config.toml
norm = "rmsnorm"
rope_base = 14300.0
attn_scale = 0.125
parallel_block = false
init = "orth"
final_lr_fraction = 0.03
train_tokens = 1296000000
dataset = "wikipedia_en"
Each number is 128 + 24 x the weight over its row's rms, rounded and kept within 0 to 255. Layers, rows and columns count from 0. The size above them is the row's rms in percent of the matrix's.

# layer 3 MLP down (transposed), 896x384, rms 0.15, rows 298-321, columns 288-383
size [100 103 104  99  97  94 102  97  98  92 103 106 101  97  97 111 106  99  97  94  91  99 107 100]
[[162 137 131 107  92 125 121  94  91  94 129 122 120  60 106 115 136 141 125  81 114 171  95 136 196 124 138  94  96 160 121 164 146 207 161 123 195 115 133 107  97 136 106  92 119 125 160 149 119 131 121 112 105 146 134 189 120 160 134 125 135  95 123 185 136 138 131 139 128 115 143 140 142 131 122 116 120 106 130 106 163 104 136 141 161 174  99 100 158 116 139 146 138 121 155 121]
 [145 185 114 110 117 101 104 126 127 162 137 178 107 127 111 121 145 124 141 157 144 176 100 139 150 104 148 107 115 140 139  94 112 189 118 189 126 142 122 144 103 101 128 152 117 171 109 142 151 146 114 125 133 101 113 132 124 105 134 173 162 127 120 110 111 140  98 130 154  98 101 123 152 152 141 136 113 147 108 146 128 111 146 129 171 130  96 103 124 118  96 109 132 164 120  75]
 [ 92  96 110  81  75 142 151 142 115 114 191 140 110 126  96 120 124 149 144  97 167 189 128 132 114 135 148 128 136 145  84 168 104 161 134 144 116 128 115 139 136 132 131 149 171 177 109 116 109 153 106 149 111 150 136 129 131 152 111 131 131 132 103 128 116  89 184 125 143 138 167 114 185 120 145 158 101 139 129 136 149 171 110  88 151 127 112  89 143 153  79  96 126 137 150 154]
 [128 158 148 168 134 111 106 148 104  99  97 112 186  34  95 138 152 119 155  81 133 122 134 138 122 105 131 145 114  97 113 103 162 145 103 133 136 111 137 109 169 147 157 136 120 150 130  99 112 134 121 107  75 122 138 117 121 107 118 143 129 125 139 149 148 109  99 105 145 137 149 141 166 134 104  64 143 146 125 130 129 139 125 125 139 149 159 156  87 145 145 117 152 149 118 107]
 [125 139 145 140 138 135 119 101 110 147 138 146  79 147 142 130 123  98  97 103 119  90 116  78 116  98 103 116 124 119 111 137  98 140 141 183 146  94 157 133 140 148 131 129 102 167 128 129 174 134 140 174 133 107 144 128 106 140 140 141 193  86 174 117 169 129  94 158 122 150 147 139 116 115  98 122  88  80 105  94 160 134 145 129 144 128 131 124 115 146  94 111 153 150 137 116]
 [130 113 125 133 113 111  90 113 135 117 104 107 143  51 143 101  96 155 104 103 120 116 131 145 166 151 120 109 130 175 148 125  97 139 120 133 107 130 115  88 109  98 130 143  78 125 156 122 110 121 117 132 122  76 128 161 133 121 133 119 166  76  92 122 148 110 125 135 115 130 111 130 125 165 159 123 133  94 126  99 158 173 122 126 147 115 162 112  71 133 157 103 131  87 147 150]
 [ 92 141 165  99 140 153 153  73 166 120  98 137 135 107 130  97 100 103 150  86 116 132 152 108 141 179 142 142 116 113 122 132 111 110  90 128 136 113 109  67 153  85 141 111 160 141  99 161  89  98 127 121 167 140 125 161 139 125 153 138 177 151 105 135 139 149 120 118 157 108 129  90 137  83 127 136 114 124 100 110 163 134 128 117 121 158 138 123 121 183 121 135  95 114 140 114]
 [124 163 108 107 131  92 136  91 149 132  97 139 128 116 145  96 149 122 132 103  95 168 147 176 145 187 145 216 143 163 139 116 147 132 151 140 101 157 166 122  97 121 141 137 144 126 132 157 155 109 110 112 126 137 126 158 128 113 117 152 100 122 107 154 135 122 120 109 103 115 107 137 135 139 167 127 157 121 133  77 118 147 116 162 116 107 129 151 125 130 139 124 145 141 114 126]
 [ 90 122 165 156 133  93 120 164 143 102 125 120 143 117 119 173 112 112 135 165 142 100 127  94 165 140 104 156 127 154 132 161 152 113 116 124 118  93 140 151 180 110 106 142 115 125 128 137 158 108 140 127 120 153 123 138 107 118 114 150 132 103 117 107 164 109 104 121 144 111  80 127 130  98 120 195  90 122 111 128  74 115 170 138 143 106 176 130 141 112 130 147 113 161 143 178]
 [125  90  99 149 130 176  63 132 163 129 137 124 146 140 122 109 141 117  67 112 119 110 161 105 150 139 118 137  75 111 115 158  68 111 136 114 122 117 115  69 106 140 135 117 140 155 139  98 123 144 121 120 116 108 111 168 135  93 151  77  97 151 124 109 133 122  87  52 159  88 122 113 127 146  94 140 145 103 161 114 155 101 149 116 103 137 162 118 143 165 129 135 107 123 119 124]
 [157 133 189 112 125 146 160 125 145 118 151 124 135 128 153 181 190 156 164  99 138  78 150 174 104 120 120 139 131 160 106 151 107 139 115 120  85 139 139 147 114 153 119 108 105 135 126 137 159 160 159 137 133  82 132 121 124 108 165 147 105 135 124 151 156 145 118  60 171 122 124 119 111 151 113 142 128 117 129 156 160  99 172 124 151 160 131 143 151 126 107 153 125 151 148 161]
 [ 88  97 151 163 128 104 114 157 140 134  87 103 118 153 152  76 138 107 146 164 155 113 149 140 115 131 104  96 140 116 134 139 162 108 174 104 127 117 150 104 136 118 101  92 111 110 100 133 147 122 118 103 112 110  92 175 164 129 106 126 120 127 106  76 101  93 122 126 135 182 128 128 149 112 118 111 163  71 124  96 106 148 133  98 129 113 166 118 120 135 108 173 128 141 117 101]
 [164 143 131 170 152  81 139 142 118 117 134 132 122 175 148 135  97 129 127 129 135 131 161 131 136 128 106 119 173 188 126 153 167 138 135 122 155  89 113 143 154 116 109 156  93 133 140 146 128 157 150 138 133 130 177 140 163 158 114 126 179  78 137 128 130 156 142 130 172 140 156 131 109 110 167 140 164 167  75 133 131 119 111 142 135 136 148  89 150 138 132 114 158 107 142 115]
 [110 156 106 124 108 143 108 134 106 133 147 153  75 119 150  86 125 106 138 143 112 135 171 155 101 145  76 150 155 123 158 135 116 108 151 105 130 101 154 130 113  91 128 147 109  87 103 119 124  96 144  97  86 145 120 135 110 111 121 125 143  72 152 120  92 143 146 157 121 129 130 105  80  95 147 114 152 119 124 152 115 126  87  90 133 127 147 138 144 127 143 141  87 150  99 110]
 [ 98 165 117 158 144 116 147  85 111 109 115 151 141 109 100 125 149 101 115 101  94 102 149  98 105 115 109 156  91 111  89 150 170 105 114 115  88 173 125 126 145  87 104 115 153 121 115 142 168 109 142  82 122 139 123 132  87 118 121  80 159 119  98 117 117 142 144 138 108 142 132 149 124  91 134 124 122 134  85 113 128 160 105 109 122  93 110 114  67 123 162 155 136 134  92 141]
 [154 131 119  96 157 114 134 151 108 135 139 148 129 116  91 136 118 106 101 135  91 134 141 163 127 114 114 133 140 105 110 162  96 126 131  74 113 130 177 158 114 134 118 125 136 152 147 101 127 127  92 134 108  91 156 112  86 149 127 115 122 117 106 168 154 116 112 104 133 120 142 133 173  93  86  74 132 102 136 105 116 108 149 147  70 110 124 137  83 145 128 111 114 149 156 119]
 [146 116 131 137 136 158  72 137 120 157 121  87 109 141 127 136  90 102 129 134 134 134 110  76  88 132 126 105  75 157 114 128 126 113 116 121 133 126 115 159 134 132 131 122 154  96 114  98  96 145 102  96 131 191 111 106  84 111 117 128 133 156 112 114 118 169 113 145 121 112 119 110 157 138 126 123 127 117 128 134 114 134  85 142  78 103 109 112 140 136 111 159  83 134  69 140]
 [131 136 158 122 104 124 121 141 153 124 104  99 167 141 180  94  82  82 136  91 169 147  93  98 137 102 115 103 127 142 167 129 156 151 126  97 139  91  91  99 130 118 113  80 126 122 135 139  68  92 143 161 100 107 106 121 153 176 136 122 132 136 144 141 142 103 148 157  84 157 150 132 126  73 136 126 118  97  67 165 130 137 103 117 146 149 140 129 132 107 105 162 126 116 179 105]
 [157 128 143 144 122 107  97 139 115 140 164  76 124 140 107 122 134 109 123  84  67 148  90 100 136 130 126 126 147 144 138 154 104 123 168 125  97 108  59 143 130 101 127 147 127  90 151 116 122 120 100 119 117 152 120  93 113 103 157 140 152  96 130 151 139 128  92 122 127 147 124 123 117 114 102 162 108 161  92 100 114 125 152 123 144 116 149 116 135 169  94 136 131 106 140 123]
 [164 101 170 113 131 151 169 111 120 171 142 108 161 159 107 150 140 126 167 149  82 107 158 107 125 114 154 124 128 157 134  94 132 101 125 139 141 116 125 147  59 132 129 139 146 108 143 135 143 147 117 147  97 158  80  92 135 142 123 144 116  86 151 138 117 126 175 123 112 143 128 119 120 130 149 106 100 160  85 182 146 114 112 135 130 152 124 143 126 162 139 132 128 129 145 128]
 [121 115 176 117 140 103 122 113 117 106 122 122  99  88 114 109 152 147 124 121  84 137 121 143 129 107 133  99 136 122 151 123 164 108 138 147 160  92 143  96 169 142 145 127 162 161 173 124 148 152 133 139  84 117  79 144 139 137 105 127 134 113  90 173 126 116 190 136 179 154 150 109 113 152 112 106  85 132 171 113 133 118 144  99 146 125 137 145 108 161 116 141 130 152 103 149]
 [ 91 101 148 138 107 123 117 107 114  99 134 121 151 158 124 203 134 115 140 137  93  90 107 129 149  85 134 117  81 149 144 124 163 120 161 150 169 124 113 142 110 113 118 132 153 130 116 125 122 148 153 137 131 132 106 129 209 129 100 149 105 163 112 118 128 121 110 122 133 141  88 107 106 150 137  98 156  77 142 113 116 166 114 109 129 118 188 101 141 137 109 146 139 140 127 107]
 [125 112 129 137 151 135 122 103 120  79 131 128 185 127 122 136  75 155  92 124 128 149 125 105  99 111 125 134  88 161 113 159 155  76 167 165 139 121 124 126  82 113 136  88 143 146 154 142 150  99 134 131 151  94  72 152 120 151 123 123 162 113 157 152 121 183 124 115 111 141 142 108 128 120 123 124 148 144 106 123 117 107 140 163 155 123 122  97 153 178 136 145 136 141 145 151]
 [110 126 111 123 140 146 113 129 167 101 110 154 155 179  87  84 121 139 116 162 161 137 137 175 161 130 146  82 108 129 126 109 104 106 102 108 176 146 104 118 106 132 158 103 147  81 134 142 112 121 153 187 145 111 110 115 125 168 148 117 102  96 133 110 140 166 129 122 183  97 102 126  99  89 127 108 153 102 125 106 127 142 128 179 136 129 155 113 131 130 160 110  80 157 131  84]]
# layer 3 MLP gate, 896x384, rms 0.154, rows 299-322, columns 288-383
size [105 102 106 103 107  88 104 104  92 116 108  99  97  95 105  99 101  90 106  97 105 109  96 105]
[[112 120 125 138 130 117 109 146 101 133 114 143 137 154 140  99 155 136 162 106 123 131  99 137 123 131 129 134  91 110 136 121 140 121 162  96 121 127 117 155 137 134 160  96 138 137 136 148 173 146 110 116 119 136 116  92 130 113 139 100 158 118 126 168 167 127 100 125 134 116 128 115 109 132  89 180 130 132 118 143 176 131 116 126 118 113 131 131  91  92 124 131 135 112 139 128]
 [149  92 121 151 136 140 152 181 103 138  91 126 126 107 153 163 100 123 139 122  96  95 108 166 145 132 122 161 116 116 143 147 154 162 114 126 172 135 130 139 118 133 156 162 152 146 105 151 139 136 138 118  88 108 163 152 173 146 153 130  81 141 129 114  68 129 137 135 139 132 111 140  99  85  94 102 101 158 146 159 130 130 179 108 157 130  97 136 159 132 127 135 108 138 153 171]
 [133 140 130 139 115 141 154 141 160 131 118 125 120 145 112 118 116 128 123 139 129 122 146 117 128 113 137 110  80 117  83  92 127 101 110 126 119 106  74 129 116 125 156 155 166 117 156 107 107 116 161 108 151 104 104 124 152 117 108  93 134 113  75 126 112 111  96 125 161 139 111 118 106 120 148 121 159 195 129 135 183 122  90 147 110 105 147 155 107 123 143 102 137 119 105 119]
 [112 119  82 197 146 119 169 125 111 130 159 168 112 139 106 139 134 141 115 140  93 124 122 155 144  91 125 117 130 153 159  71 107  89 164 155 139 129 120 124 122 133 152 113 131 119 132 147 116 142  72 131 111 150 118  91 139 110 132 100 140 114 128 141 142 126 134 120 123  54  94 160 159 142 175 109 137 131 118 129 130 119 144 112 155  91 110 115 153 140 132 159  56 127 189  98]
 [145 150 130 131 134 136 158 154  80 117 162 125 112 136 104 151 148 136 145 149 118  75 101 128 123 174 157 133 125 111  83 146 112  88 143 147 149 108 150 142 124 154 138  94 116  83 131 102 111 142  85 115 124 141 152  86 174 139  64 146 159 134 175 157 116 134 158 147 112 110 137 124 143 108 104 115 121 154 134 120 140 139 108 109 105 141 125  93 132 109  91 122 152 169 138 107]
 [131  91 119 126  95 117 115 125 143 119 108 138 113 139 164 127 125 114 143  87 119 155 132 170 130 157 199 162  97 109 167 166 150  93 101 130 112 125  93 117  78 107 144 103 141 122  98 123 123  95 132 143 173 107 124 116 178 134  75  89 143 144 192  79 117 115 150 144 103 169 164  74 141 108 125 119 152 155 105 182 158 146 147 111  98 105 140 116  93 124 146 146 110 151 115 154]
 [123 162  73 158 154 122  98 149 114 159 117 166  83 102 167 131 133 103 109 155  92 109 160 124  99 140 151 107 140 136 130 125 126 104 134 151 144 150 124 145 133 135 135 116  99 130 106 117 117 134 128 114 123 104 152 103 130 118 107 113 136 128 143 138 123 178  86 144 102 136 137  94 155  74 136 113 154  87 166 129 126  70 169 128 145 104  83 134 151 100 113 126  86 125  91 147]
 [141 104 159 161 132  87 161 138  68 115 101  88 189  98 152 100 153 120 124 174 130 115 124  97 137 155 146 138 100 101 155 172 132 114 122 177 102 123 151 112 147 135 155 159  79 130 107 162 134 113 142 127 112 102 150 107 109 130 110 113 119  90 110 157 132 113 117 151 135 139 116 136 135 125 135 126 127  86 115 105 115 100  98 139 122 111 139  99 145 129 120 109 127  98 197 160]
 [131  97 128 134  77 175  83 105 172 128  76 159 159 114 147 143 108  96 140 114 171 133 126  99 155 120 106 112  80 136 128 151 121 117 104  80 161 149 165 109  91  97 101 161 149 149 123 126 133 145 145  88 140 107 142 116 150 100 114  99 109 116 158  92 159 112 124 111 137 136 102 157 112 104 118 123 136 154 134 155 147 138 128 133 102 124 114 138 149 155  91 134 148 137 129 116]
 [117 142 147 127  99 135 159 169 139 112 157 145 129 139  91 114 159 162 135 125 137 102 134 140 129 146 140 108 111 159 124 100 138 120 140 148 164 159 184  56 149 130 133 107 177 161 154 191 122 140 122  89  78  95 143 148 125 105 133 137 118 108 109 175 106 156 162 113 126 113  85  89 111 128 157  97 102 147 159 119 148 100 126 114 103 118 141 121 129 108 125 139 120 157 149 134]
 [ 94 153 157 138 102 135 113 117 129 130 161 147 139 141 138 127 138 140 101 130 131 158 108 129 101 104 133 122 113 145  95 111 120 150  78 100  97 148 165 119 135 141 109 141 154 127 109  97 128 148 158 177 133 107 143 161 128 107 129 124  88 131 110 137 138 126 117  85 110 140 138 122 135 151 170 155 121 140 140 104 170 146 105 141  94  99  92 126 134 123  98 121 164 121 104 129]
 [117 118 147 147 101 134 105 126 154 129  89 153 131  79 118 167 141 107 104  88 120 141 151 112 112 125 144 154 110  82  61  69 140 133 138 139 138 143 120 123 130 173 150 117  97 108  97 145 110 117 113 175 133 103 138 121 102 126 105 123  92 147 130 137 117 135 154 119 112  85  99  95 133 142 107 147 113 105  89  98 115 149 138 129 159  92 137 152  86 131 126  72 119 104 119 179]
 [120  94 101 142 140  98 146 112 134 190 143 112 159 117  87 128  94 134 133  84 119 136 164 120 167 123 113 101 130 133  86 138 118 146 116 107 112 128 121 103 162 146 124 161 125 154 160 166 150 148 106 110 139 111 147 116 130 105 129 129 131 116 122 131 123 142 135 113 134 141 134 110 166 140 167 188  96  99 113 117 128 115 139 156 109 138 182 105 152 128 164 114 160 132 113 122]
 [124 100 135 111 120 146  55 145 161 164 146 178 152 109 131 146 145 134 142 142 131 139  46 221 143 135 145 137 135 109 171 151 100 124 142 130 169 113 121 162  83 155 145 135 121  91 147 122 124 111 113 148 136 118 142 139 145 142 143 153 111 131 138 138 137 114 139 118 122 132 138 135 118 113 121 108  85 145 160 158 108 119 146 148 114 126 141  99 175 133 119  78 114 137 133 111]
 [157 140 109 137 113 194 151 124 120 153 110 149 131 144 110 113 127  43  73 178 176  99 112 123 125 141 171 118 166 170 142 136 134 114 151 104 173 121 138 137 128 159 166 145 133 105 132 107 117 152 134 135 127  91 136 127 139 151 136 141 143  89 111 114 108 169 143 134 147 137 120 150 101 135 104 160 126  99  85  83  91 138 120  90 114 110 164 123 129 126 124 116  86 147 143 121]
 [ 93 133 121 107 127  98 151 206 124 118 116 147 125 129 163  94 146 151 134 120 100 139 127 188 142 138  99 173 148 112 101 123 166 103 141 117 120 100 123 111 139 136 151 100  95 155 142 118 124 115 119 143 109  96 177 138 130 117 137 105  98 139 152 181 103 108 178 160 104 146 131 131  76  93 135 114 109 159 102 125  96 134 135 132 134 122 113  95 148 117 105  85 126 116 143 141]
 [152 131 108 142 114 142 140 139 121 133 133 157 115 117 161 138 164 146 162  88 100 146 154 132 151 113 112 111 144 130  94  86 119 129 140 128 113 101 114 151 126 111 116 144 153 152 117 160 106 118 163 154 132 156  96 148 134 138 122 108  79 136 151 155 108 165  75 149 124 110 118 115 105 165 111  95 159 156 146 129  84 155 154 157 110 101 158 127 167 118 157 110 125 151 133 132]
 [156 140 154 143  98 108 126 195 130 121 132 113 154 156 145 141 167 124 148  84 130 120 156 139 122 114 127 144 137 143 122 166 125  90  99 132 130 136 136 117 125 151  94 126 124 139 130  94 150 126 206  94 119 121 159 126 105  96 102 109 126 139 120 133 126 121  89 124 133 143 133 119 138 150 109 149 112 100 181 132 130 102 149 127 103  91 117 137 122 134 192  76 120 119 106 105]
 [126 115 114 151 139 106 147 148 139 116  78 115 168 110 131 154 117 136 147 137  73 121 150 126  95  74 127  71 163 124 150 176 113 156 124  84 143 139 144 146 104 139 153 141 130 124 164 111  78 118 130 137  87 139 128 154 135 191 176 144 160 114 134 149 183  87 151 140  99 130 176 143 123 159 124 131  96 109 115 154 140 125 162 144 141 170 130 127  86 133 133 106 104 103 145 113]
 [115 176 128 174 158 127 136  93 167 115 135 179  95  88 157 153 158 121 154 117 116 176  84 127 112 134 140 153 120 117 121 158 103 196  95 109 160  97 144 115 127 119 185 157 121 142 129 185 147 132 131 118 105 129 172 127 150 131 117  83  86 125 124 118 180  94 129 117 166 135 148 132 108  99 161 118 121 122 112 101 137  99 141 106 102 136 121 116  89 138 115  83 152 100 100  97]
 [109 167 165 102 128 147 157 171 115 162  97 160 115 136 166 102 124 142 133 140 154 147 114 115 122 103 101 114 171 141 102 140 142 151 149 137 152 117  98 133 101 150 167 132 129 138 102 105 109 119 130 141  77 123  93 140 146 108 129 119 115 133  97 135  82 145 121 149 113  90  69 125 121 128 139 132 191 126 149 135 146 117 106 149 178  87 103 110  91 143 132 120 125 143 120 138]
 [139 131  78 101 146 123  99 113 150 154  90 132  75 108 155 120 109  68 134 110 151  79 136 163 153 108  97 136 194 118 188  95 148 137 149 159 126 196  81 111  95 142 113 138 135  87 147 149 123  89  89 125 137 119 152 113 129 116 102 121 133 130 103 111  98 134 119 125  97 147 132  95 149 124 130 119 102 124 134 139 119 158 168 138 125 109 139 105 132  94 121 112 143 134 132 146]
 [134 100  97 120 153 176 139 112 164 139 134 147 108 123  99 110 164 120 111 138 155 110 107 141 132 119 144 166 171  63  94 140 132 120 115 113 136 155  92 157 129 127 104 139 117 120 116 118 130 116 121 124 148  89 123  93 111 187 154 112 168 135 125 112 126  99 114 131 101  81 201 134 137 104  86 153 142 104  70 168 129 132 130 107  90 106 156 138 120 159 120 104 128 110 132 111]
 [177 100 104 164 108 152 150 133 130 112 110 151 126  78 163  88 111 140 103  60 131 103 102 127 105 110 160 102 138 119 126 117 124 135 135 167 130 100 125 143 118 116 154 133 155 152 119 140 143 111 131 139  86 165 158 132 101 123 119 121 155 145 124 133 126 111 110 134  95  90  85 137 116 125 120 154 130 155 123  60  95 123  93 109 181 111 136 159 146 115 128 158 142 136 137 115]]
# layer 3 MLP up, 896x384, rms 0.158, rows 299-322, columns 288-383
size [103 101 103 112 101  96  98 101  90 105 103  98  93  83 104 105 102  87 103  98  96 102 101  97]
[[113  95 105 147 150 118 137 142 143 139 142 116 100  86 137 148  96 132 171 108 122 170 172 175 103 140 106 119  72 119 118 126 161 122 155 173 125 115 100 113 120  80  75 131 143 147 174 110 113 124 147 174 101 113 153 151 111 122 128 126 169 168 130 128  91 116 145 138 146 119 105 123 125 150 112 125 150 139 144 135 114 124 162 119 121 108  99 147 179 142 116 135 148 163  86 148]
 [105 137 148 139 125 157 114 187 101 139 122 171 146 122 113  88 106 154 126 150  92 131 153 121 118 103 149 161 131 118 129 120 150 143 136 108 159 140 123 149 155 137 129 105 137 125 127 130 128 127 118 130 161 125 133 177  97  99 104 178 131 130 139 107 161 115  90 135  97 135 155 118 155 130 151 150 105 139 133 141 158 157 102 133 118 116 112 113 102 111  77 149 149 163 156 155]
 [149 130 103 152 144 139 130 110 110 131 190 150 138 115  89 162 146 138 126 117 113 111 130 166  86 152 108 172 173 126 153 148  87 136 142  92 105 130 153 118 150 148 146 117 124 114  66 112 121 131 101 137 132 123 106 163 139 124 128 171  84 135 155 137 159 104 163 129  74 102 129 170 169 153 177 121  97 139 138 109 115 113 135 121 128 122 122 122 152 134 129  96 111  80  93 174]
 [145  85 105 117 150 153 139 139 156 154 147 124 143 169 120 102 123 113 103 103 130 116 101  95 107  56 108 128  91 112 123 157 111 121 150 115 126 149 167 167 132 106 112 119 130 150 111 114 195 107 139 104 124 120 167 109 111 145 179 170 147 103 130 118 176 155 135 165  74 114 175 129 128 120 134 128 140 141 106 106 147 169 134 154 133 147 149 153 143 131 146 126 153 169 120 180]
 [118 151 136  95 112 130 128 138 151 156 150 136 137 116 129  78 124 117 155 118  79 130 176 117 165 161 115 136 127 185 128 138 108 118  97 128 162 115 128 135 135 127 104 151 130 161 153  94 138 118 120 136 124 109  87  82 115 124 138 101 156 149 154 112 125 118  91 137  97 103 133 104  98 143 152 154 137 117 126 113 118 136 151 118  97 100 165  99  99 117 131 119 137 147 136 131]
 [143 140 138 142 139 100 129 130 136 180 142 115 108 168 127 165 142 149 160 137  88 123 115 107 131 122 151 112 145 120  75 122 122 145 124  72  96 101 138 165 152 152 111 158  99 181 149 102  99 123 112 149 131 148 116 143 132 132 121 131 106  86 159 115 123 110 146 115 122 167 127 142 106 133 138 131 166 146 176 116  92 116 134 113 135 110 103 139 129  78 132 116 158 181 109 164]
 [167  96 120 146 121 160 100 103 147 140 128 143 101 114  63 123 112 126 145 128 139 129 139 164 141  99 144 181 110 126 172  92 122 118 123  79 165 115 126 121 146 162 130  84 122 124 117  82 124  99 137 113 137 126 101 149  86 140 142 127 132 156 133 126 136  96 155 154 129 126  93 110  89 108 134 130 174 113  80 165 136 123 148  97 139 109 115  92 170 124 108 136 152 140 135 131]
 [104 120  83 135 176 141 155 104  66 151  87 161 140 149 134 101  89 129 143 144 104 135 143 121 131  90 176 205 140 127 110  89 152 123 106 131 134 110 113 110 125 159  84 140  85 107  89 136 102 118 121 136 145 110 125 118 122 126 135 117 100 150 112 133 143  96 157 154 122 134 178 129 103 144  87 129 143 113 141  91 109  97 138  76 126  90 127 137 163 158 169 105 115  71 166 112]
 [118 123 127 116  99 128  90 109 107 115 115 162 124 142  98  92 120 102 136 106  87 146 168 150 147 147 111 115  89 120  61 126 104  48 118  67 145 120 147 109 136 104  98 145 110 122 136 162 126 157 139 157 108 160 161 114 139 100 116 115  96 100 137 167 141 118 125  84 147 128 106 143  94 146 132 129 172 106 166  97 110 185 143 110 127 137 135  99 146 135 133  99 118 119 100 116]
 [136 140 153 129  82 115 133 119 122 115 152 141 129 125 131 131 106  77 145  82 119 139  99 153 115 111 126 168 146 134 125 155 118 117  98  91  86 125  90 195 151 113 117 163  78  87 124 109 135 121 103 112 156 181 147 112 103 148 101 102 127 109 118  86 138 151 101 106  93 150 130 150 100 121 104 101  79 139 137 149  95 148 136 123 155 154 152 148 117 177 160 103 147 131 107 143]
 [115 106 108 145 176 116  84 145 127  98 133 155 106 121 144 124 152 118  95 167 115 140 128 118 115 161 160 139  94 109 153  96 156  90 137 138 127 126 132 159 148  99 144 155 128 147 113 112 119 112 119 139 137 141 141 140 105 144 100 111 154 162  99 130  90  64 151 153 123 100 115 120 133 132 111 121 111 144 100 149 161 151 136  96 144 141 113 104 140 139  74  85 140  96 123 126]
 [100 132 120 142 124 125 167 107 136  77 110  81  80 165 111  99 131 101 132 118 109 117 122 161 130 113  90 130 146 178 131 124 113 149 121 134  81 159 142 155  94 113 141 115 151 153 124  91 137 114 107  85 131 112 139 153 132 139 164 118 150 164  85 126 108 120  72 132 118 132 119  89 134 159 119  97 170 131 153 112 141 112 181 106 113 159 133 134 139  96 130 150  99  85 139 129]
 [ 91 138 127  95 107  99  97 132 115 122 113  60 105 147 145 122 152 117  81 173 120 111 138 147  97 159 193 144 155 147 131 156  85 100  97 113 128 100 118 138  92 124 129 100 112  93 108 101 151  96 104 116  98 153 133 129 149 114 119 132 141 126 142  98 122 135 135 131 141 156 177 111 120 125  78 168 129 100 147 131 108  93  90 159 101 133 115 114 157 123 105 133 120 167 139  87]
 [118 154 145 105 130 117 151 132  99 154  99  99 158 113 135 113 112 126 131 165 107 148 157 115  92 143 125 108 123 142  40 152 142 120 145 127  94 154  97 131 157  96  81 122 149 106 105 147 120 106 126 110 164 162  89 103  88 139 131 126 100 108 136  91 121 186 134 124 134 202 115 127 156 126 125 123 129 166 134  73 118 127 139 135 104 140 115 121 115 147 100 166 142 129 123  90]
 [158 112 118 135 138 160 121 144 108 152 121 171 116 114 126  94 119 103 130 115 176 132 153 117 116 118 151 120  97 169  94 132 140 130 149  90 192 140 135 126  81 113 143 146 146 110 111 141 107 100 144 107 129 135 139 110 126 172 154 139 119 159 113 129 121 131 126 153 118 146 115 103 153  84  91 102 153  99 110 115 121 126 143 132 128 113 144 128 137 152 115 145 104 148 142 113]
 [100 169 118 161 104 113 124  72 129 131 129 114 174 126 117  75 129 152  89 114 157 149 104  90 149 174 134 117 129 132 157 144 113 133 144 123 145 148 153  83  85 173 131 121 106 120 144  89 158 122 149  89  92 165  93 135 139 129 138 145 135 110 100  81 133 108 100 105 139 159 173 137 150 124  98 122 181 118 131 121 186  73 125 103 160 123 113 158 121 166 117  89 122 143 132 139]
 [ 86 157 120  80 122 111 130 172 144 143 131 154 141  95 136 128 112 100 120  86 126 125 145  99  82  93  70 123  91 120 159 158 135 117  76 108 124 112 131  78 136 104 114  92 155 132 151 138 116 124 124 136  99  78 142 155 141 173 109 100 165 146 161 129 105 135 173 156 176 114 122  97 155 122 128 142  99 119  96 120 135 145 123  95 139  97 140  99 195 126 124 154 152 126 135 127]
 [ 93 214 144 136 133 122  97 155 132  85  76 130 153 137 110 157  85 123 107  91 107 108 110 128 175 128 150 134 115 124 133 162 129 109 143  93 146 108 113 104 144 128 168 136 125 105 132 155 131 110 160 162  83  91 132 142 144  95 101 113 149 107 114  93 134 112 137  87 157 122 120 155 132 143 110 150  97 137 120 126 130 178 153 127 160 120 144 128 136 171 121 107 191 116 112 129]
 [178 101 131 161 117  89 119 127 120 138 133 101 128 113 107 117 111 136 119 137  53 156 181 164 122  70 140 126 140 130 105 128 121 113 103 117 136 117 154 136 138 113 122 172 138 124 164 112 129 178 151 134 126 107 103 133 114 115 127 140 115 180 120 111 126  87 171  96 113 126 128 150 123 126 122  90 123 178  85 129 164  89 144 140 158 103 159 125 132 159 121 118 128 138 177 154]
 [141 152  93 132  81 117 130 109 125 125 160 167  85  87 125 122 156  67 148 123 174 109 165  64 105 104 139  89 117 140 100 142 133 130 164 160  95 121 108 125  82 144 135 133 126  76 119 140  76 151 170 141 153 101  94  99 118 138 128 114 123 114 160 146 126 112 130 113 110 118 121 105 164 149 121 128 171 112  78 126  81 175 147 140 113 104 110  90 149 135 125 174 147 158 163 117]
 [145 135 168 108 136 127 104 137 133 134 136 132 151  97 176 126 102  75 116 168 125 127 142 122 122 101 143 152 123 157 133 142 109 126  88 135 125 135 107 115 159 119 149 133 104 146 110 152 114 129 153 154 108 150  98 139 167 110  94 117  98 112 146 117 110 135 115 155 132  93 133 109 121 124  63 134 150 118  95 152 133 109 125 159 159 112 108 135 117 132 167 100 157 117 177 138]
 [115 163 103 113  92 111 112 149 119 119 107 128 107 151 129 117 124 169 132 161 105 124 149  63 128 116 144  93  84 109 107 102 127 132 120  58 108 113 143 120 130 100 119 102 186 214  98 101 118 147 169 129 195 151 157 156 124  83 140 150 153 121 134 128 129 140 121  96 119 130  90 137 142 114 118 145 144 139  95 112 144 166  98 126  77 110 124 110  95 144 175 114 173 136  73 137]
 [132 113 135 136  62 151 136 119 142 118 108 159 109 111 116 106 155 118 115 138 102 126 127 173 132  83 156  82 138 148  97 106 126 100 142 130 144 144 121 133 108 166 141 102 154 128 132 144 138 135 103 156 113 143 136 132 135 160 150 133 111 137 136 107 120 185 112 129 149  91  92  93 103 127 101 141 135 113 118 130 129 102 120 129 131 120 161 122 125 109 126 122  96 136 109 148]
 [137 136 154 125 127 124  83 123 125 139 164  84  94 155 110 132 101 171  95 110 167 141  79 121 134  65 175 136 115 129 129 101 143 136 115 145 102 117 118 131 104 155 124  94 126 174 136 178  82  93 124 113 113 112 136 161 152 142 197 126 144 141 146 142 174 158 127 161  52 146 120 147 140 160 150 122 125 152 126 141 104  88 147 116 110 159 116 120 114 121 127  84 164  86 114 116]]